config = dict(
    head_dim=32,
    norm='rmsnorm',
    attn_scale=0.29,
    parallel_block=False,
    init_std_qkv=0.0735,
    init_std_down=0.0,
    beta1=0.95,
    warmup_steps=0,
    decay_fraction=0.654,
    batch_tokens=[8192, 16384, 32768],
)
Each number is 50 + 10 x the weight over its row's rms, rounded and kept within 0 to 99. Layers, rows and columns count from 0. The size before them is the row's rms in percent of the matrix's.

# q: layer 5 attention query, 64x64, rms 0.294, rows 0-24, columns 0-63
# k: layer 5 attention key, 64x64, rms 0.299, rows 0-23, columns 0-63
q0 083:66 65 30 59 47 53 56 32 49 63 53 63 48 59 53 59 45 49 64 47 57 61 52 43 49 52 55 50 41 37 65 62 43 51 51 45 32 46 46 56 39 57 66 30 30 48 61 47 57 68 63 51 42 46 48 30 53 61 46 33 45 47 54 57
k0 084:46 69 58 76 59 63 40 46 51 62 55 48 41 58 42 59 58 55 60 30 43 41 48 45 42 63 54 44 42 49 50 48 47 52 58 41 36 46 46 51 54 43 51 38 35 53 60 35 53 58 40 49 50 49 71 43 61 62 56 25 37 48 52 69
q1 084:28 26 44 42 45 42 66 60 73 23 45 53 33 42 47 39 48 50 49 55 38 47 49 51 42 20 55 56 35 44 53 49 62 46 52 40 61 57 39 57 53 60 44 41 50 55 49 50 47 52 48 64 39 49 54 59 47 51 51 62 53 56 47 54
k1 072:58 56 76 47 57 48 23 32 42 60 54 61 53 50 61 40 49 49 47 47 51 50 37 54 46 44 65 43 43 56 45 51 53 22 50 42 57 56 42 71 40 56 49 29 45 39 49 48 48 54 61 63 51 45 52 54 61 43 42 45 30 57 41 48
q2 107:46 23 57 45 41 71 33 38 43 62 29 53 55 56 47 36 49 47 46 46 48 55 36 56 37 41 64 54 50 44 48 52 45 25 46 56 37 43 44 47 58 42 47 31 53 60 59 41 47 54 57 56 30 47 54 52 58 60 46 40 49 64 49 63
k2 065:52 36 37 63 52 44 41 27 23 34 42 55 59 51 64 45 53 54 47 44 44 47 41 49 48 40 66 61 52 39 51 45 39 38 55 33 68 54 40 57 49 60 64 50 38 52 43 43 50 59 48 43 35 42 70 31 53 57 42 54 45 53 51 57
q3 118:25 35 61 38 45 32 53 63 53 50 43 43 43 44 49 39 52 37 44 42 46 50 46 65 41 40 66 53 48 58 44 49 54 28 54 56 61 57 55 62 64 57 56 36 38 61 40 40 46 50 46 55 36 44 52 55 69 69 39 52 64 56 53 44
k3 125:54 35 40 39 62 39 38 56 49 44 59 34 62 48 46 42 56 44 41 33 63 23 37 62 50 57 41 59 38 55 40 54 43 25 54 59 64 50 52 55 66 55 70 46 47 50 53 45 49 62 49 49 45 58 54 60 53 47 39 45 65 57 54 34
q4 100:26 44 48 36 51 36 29 62 53 47 46 54 46 41 61 40 51 45 61 47 46 39 60 52 50 51 56 56 40 70 50 46 52 36 49 68 51 54 43 63 60 52 50 58 48 44 40 58 65 77 43 55 44 38 46 46 62 61 46 42 67 62 49 32
k4 127:56 36 30 44 57 45 38 55 47 42 54 44 55 36 60 37 54 53 49 47 44 39 54 59 52 55 56 72 52 51 38 45 49 34 62 64 50 58 46 50 71 59 66 48 44 47 62 52 69 73 38 42 50 49 47 45 51 49 44 36 73 59 59 37
q5 101:43 66 61 53 38 35 31 43 47 57 49 43 65 49 53 44 64 38 25 39 48 41 58 57 54 30 58 52 44 34 38 52 40 51 45 39 64 72 54 43 49 58 48 50 66 61 50 56 51 51 57 44 53 55 48 40 63 46 49 56 53 45 74 61
k5 090:53 48 65 57 48 40 30 46 48 44 49 45 64 40 57 38 53 52 45 21 46 39 62 55 67 45 46 55 40 37 53 34 55 51 48 48 51 60 65 42 54 47 43 52 62 40 51 56 60 39 41 50 36 66 40 42 62 42 44 51 39 42 71 70
q6 111:42 62 52 47 47 50 22 54 45 47 44 74 22 53 32 59 52 57 59 45 40 56 53 48 50 38 48 49 46 68 53 64 58 40 37 57 48 59 56 47 51 48 44 56 39 42 50 61 37 72 45 46 50 44 64 54 48 43 58 57 44 32 59 58
k6 095:42 54 46 45 60 47 47 65 38 40 47 59 26 57 32 60 46 46 61 59 48 42 69 42 54 40 65 58 43 60 49 68 51 60 38 60 63 55 54 40 58 57 51 43 39 54 46 55 47 73 57 54 45 42 77 64 47 53 43 49 47 44 67 52
q7 095:37 43 29 36 45 66 70 48 50 42 57 68 31 51 33 42 47 50 35 54 51 55 48 51 39 38 68 40 57 54 41 65 34 49 49 59 42 50 42 40 62 51 34 52 63 60 41 47 60 43 53 52 53 46 51 61 42 45 49 70 47 56 36 46
k7 079:43 41 29 47 41 44 47 52 40 29 53 50 43 38 35 41 41 50 41 62 48 50 60 37 47 34 60 61 52 66 53 65 43 53 47 60 50 40 53 55 51 33 51 50 47 53 26 49 61 42 62 52 32 53 44 36 51 33 34 48 51 69 38 49
q8 063:56 55 35 64 61 43 53 41 38 42 47 47 62 32 43 50 31 66 49 46 56 50 65 38 46 53 52 62 45 65 45 51 40 69 31 62 54 54 60 74 45 49 55 41 56 39 52 30 39 61 56 43 42 53 52 36 46 64 52 43 54 55 40 49
k8 062:37 43 54 75 43 64 56 59 54 73 48 65 52 52 49 50 52 52 35 34 55 43 42 53 53 57 50 58 60 44 51 49 59 62 61 66 60 64 41 52 53 58 44 54 65 49 43 40 50 41 47 40 53 60 40 75 45 46 66 54 49 34 65 36
q9 076:35 28 47 55 58 47 62 53 56 63 49 56 48 39 46 44 22 46 49 53 54 37 40 65 41 39 51 54 43 50 60 51 48 50 37 60 44 63 55 38 52 50 45 52 54 41 53 45 35 51 53 50 23 60 61 61 46 46 64 50 64 72 30 54
k9 072:60 30 39 52 45 65 69 46 42 39 69 63 48 35 53 46 48 62 37 40 41 42 43 69 43 58 42 57 40 51 56 46 38 41 54 47 58 66 39 78 55 56 47 41 43 45 58 58 45 58 55 57 52 54 52 62 64 46 54 46 59 65 60 50
q10 094:63 64 40 52 59 64 33 32 39 53 55 57 52 61 52 63 65 58 58 55 59 54 49 40 64 65 41 40 60 41 58 54 33 73 40 48 39 39 54 55 35 54 48 38 69 42 58 38 51 47 49 60 57 51 48 58 43 57 51 44 46 39 68 47
k10 099:42 80 60 49 48 49 42 50 51 50 38 64 61 77 44 64 49 47 45 63 60 52 66 31 65 44 61 57 50 41 63 64 52 54 48 40 47 43 45 41 50 33 40 51 53 72 45 57 56 35 52 45 45 42 52 46 59 50 46 47 46 37 56 55
q11 091:55 38 47 45 42 39 62 48 54 47 37 59 59 46 51 60 49 26 53 50 37 47 50 51 38 59 63 56 33 56 61 55 40 41 24 62 56 62 34 46 45 58 43 25 52 57 57 47 30 47 48 61 51 50 44 61 54 63 60 56 65 44 51 60
k11 082:56 68 52 46 43 31 49 51 45 46 50 50 61 77 60 55 51 50 56 59 50 50 56 38 65 50 64 53 39 68 59 63 54 36 31 39 75 55 45 54 47 47 62 54 51 43 34 59 39 33 58 64 63 51 52 48 52 57 48 52 67 49 46 53
q12 105:44 35 75 47 62 47 45 59 61 42 39 72 43 43 55 37 58 37 43 44 44 54 50 60 50 55 59 59 45 59 29 55 57 42 49 60 53 61 59 50 61 54 58 41 61 53 48 61 48 60 49 55 38 41 47 66 66 64 51 41 50 68 72 57
k12 076:68 32 33 53 44 51 52 48 56 38 34 61 60 55 37 56 46 46 39 55 54 49 32 48 49 41 45 20 44 56 58 74 43 69 47 55 38 44 57 50 49 46 38 46 40 57 56 51 44 43 62 53 56 40 33 46 58 61 46 45 42 50 38 62
q13 093:42 60 23 57 52 36 48 37 39 37 52 50 54 40 41 38 29 40 51 35 64 44 63 57 58 57 34 50 45 41 47 48 35 67 59 64 57 60 33 50 45 50 53 64 43 52 40 31 59 50 57 55 52 61 51 64 45 53 41 61 47 48 41 46
k13 092:47 62 36 57 59 58 56 57 63 40 50 45 58 47 35 47 37 50 41 53 62 39 29 41 54 46 53 37 56 32 49 56 51 54 74 67 40 59 36 60 44 52 46 63 52 67 59 56 33 53 57 57 40 67 52 62 42 50 41 58 48 55 68 41
q14 086:37 42 48 58 42 46 27 36 34 41 25 50 29 57 56 39 47 55 49 53 63 48 51 47 48 55 67 36 57 52 52 30 60 45 59 38 52 53 60 39 55 65 59 32 46 49 55 46 60 58 48 46 47 53 38 45 46 64 34 62 47 47 62 43
k14 091:48 48 62 41 37 55 46 44 57 40 36 49 50 59 55 55 52 38 57 55 52 57 36 43 61 31 69 43 52 66 61 32 43 60 68 47 38 40 68 58 53 71 58 30 42 50 74 53 48 48 52 45 39 63 47 49 40 51 44 48 42 51 58 46
q15 101:47 51 62 44 57 57 65 42 38 51 54 56 54 51 46 51 49 33 56 50 51 39 57 48 41 64 45 61 37 44 48 50 57 41 20 33 55 62 74 52 36 61 56 41 62 45 48 45 53 34 62 58 55 41 51 71 61 43 43 39 56 33 60 51
k15 097:41 56 58 43 67 53 47 38 47 38 67 52 48 56 53 46 50 44 66 42 39 58 66 58 50 56 37 76 60 57 48 43 44 36 58 38 38 48 77 43 55 49 41 60 55 47 59 56 54 41 53 51 48 49 52 52 52 28 48 38 64 38 49 70
q16 091:74 33 59 58 50 51 59 28 47 58 48 36 42 68 60 56 47 52 63 59 52 50 66 56 53 62 40 65 61 41 23 44 57 38 50 52 53 49 65 43 40 46 47 52 62 50 49 43 59 49 50 44 59 61 56 43 29 56 57 54 52 64 57 46
k16 082:77 44 64 51 57 52 66 41 34 39 46 58 57 47 63 58 39 50 44 73 59 50 59 49 57 57 41 56 56 41 26 41 47 54 61 59 70 45 60 49 59 39 56 51 61 46 52 51 54 64 52 53 34 55 52 46 35 44 67 51 49 50 60 35
q17 083:74 60 63 53 40 53 53 59 50 55 48 58 63 50 54 73 50 42 46 51 46 56 46 55 43 71 54 47 35 50 48 31 40 47 68 60 50 34 64 46 53 45 49 57 65 53 43 26 43 56 64 55 40 58 48 42 65 67 53 54 56 43 56 41
k17 095:63 66 57 53 46 50 39 44 64 61 61 60 65 44 52 58 46 57 58 39 51 62 68 57 55 67 44 59 48 62 52 41 41 59 56 67 54 46 42 66 62 53 45 51 54 35 43 41 86 56 51 60 47 39 41 67 56 47 48 47 52 43 46 48
q18 089:45 45 56 55 60 65 45 53 59 49 50 65 46 43 28 54 48 58 61 50 51 60 63 58 49 43 61 41 60 59 46 50 51 49 68 37 45 40 50 53 54 42 20 53 31 45 36 51 39 39 46 48 58 47 64 51 50 61 48 39 62 41 78 59
k18 093:42 49 40 55 50 57 53 58 58 58 62 54 40 57 44 55 60 60 59 67 53 45 56 49 56 49 63 37 45 44 72 65 31 71 57 58 44 61 46 61 58 59 46 45 48 31 33 59 36 51 47 54 55 56 56 41 65 57 38 34 69 54 63 44
q19 088:45 49 49 46 51 36 51 61 55 43 44 41 65 58 57 48 34 45 43 57 48 72 51 54 49 57 51 32 32 52 46 58 24 51 43 59 48 49 49 43 33 66 53 48 36 51 45 57 57 45 39 43 56 50 48 32 71 47 59 77 51 52 60 35
k19 120:45 45 43 52 44 47 62 45 66 50 60 15 54 50 44 44 44 45 52 61 48 40 34 41 37 40 47 41 35 25 47 46 49 43 42 47 35 62 47 42 39 69 43 40 44 55 49 36 52 34 59 54 53 39 54 42 45 58 46 67 38 46 42 52
q20 077:54 40 42 29 51 37 41 40 48 57 38 65 54 43 48 49 68 54 68 45 41 67 66 46 53 39 44 59 38 68 59 44 54 56 54 58 43 50 66 38 23 49 42 47 61 49 44 45 40 50 48 47 37 59 50 35 56 61 52 53 46 39 57 33
k20 099:63 46 37 45 67 43 72 56 45 38 43 44 46 62 58 51 57 50 60 43 39 62 54 61 56 44 65 59 53 31 55 46 26 69 57 62 50 59 57 53 36 56 36 56 46 68 62 41 42 58 65 53 45 50 47 45 67 39 46 55 55 56 45 44
q21 090:66 45 36 41 71 36 41 41 56 48 26 57 31 55 56 51 56 38 45 49 54 37 36 49 62 50 28 57 54 47 33 50 66 49 52 55 50 46 51 44 59 61 54 42 54 52 59 32 49 43 48 44 53 48 46 70 45 52 59 53 35 62 33 49
k21 092:52 54 35 61 58 30 55 52 74 62 46 50 52 47 45 70 55 32 58 56 41 50 53 53 44 57 45 49 55 45 39 42 51 46 61 68 63 54 45 53 58 54 50 53 61 54 47 32 55 43 49 45 44 69 45 53 34 42 43 48 49 70 20 54
q22 113:57 59 57 34 48 38 62 53 41 56 45 47 47 39 57 44 41 58 59 46 43 56 38 32 60 63 58 57 47 51 49 55 44 24 40 61 63 59 45 44 46 44 50 46 61 31 53 76 43 45 69 56 40 47 48 63 53 58 37 27 46 41 56 49
k22 091:50 66 52 47 40 58 45 47 37 47 56 59 43 40 49 60 50 66 69 42 39 51 39 57 63 55 35 66 43 50 51 56 34 16 47 46 52 61 51 67 37 44 49 50 60 40 42 52 60 49 60 59 44 58 54 62 61 64 63 47 54 42 60 51
q23 105:56 35 52 42 35 58 65 59 57 35 57 58 49 52 56 34 51 29 42 58 62 70 39 50 56 52 37 43 54 59 56 38 60 31 55 51 48 48 47 60 50 67 31 51 41 58 50 54 46 42 63 69 48 44 41 40 52 62 33 41 41 54 39 51
k23 099:57 34 50 43 38 70 52 61 53 41 40 64 67 57 43 37 55 44 65 43 31 60 41 63 46 43 40 28 62 67 58 45 58 53 41 48 39 49 52 66 56 57 51 55 42 44 45 54 65 42 42 68 39 45 55 50 53 61 61 50 38 38 46 58
q24 082:41 37 40 53 43 51 45 32 58 60 42 52 42 39 59 54 53 38 38 39 60 38 45 63 50 52 51 57 31 40 42 32 47 68 44 63 62 44 43 59 58 45 61 49 46 56 58 31 44 52 58 43 58 41 68 56 34 59 55 68 46 42 70 50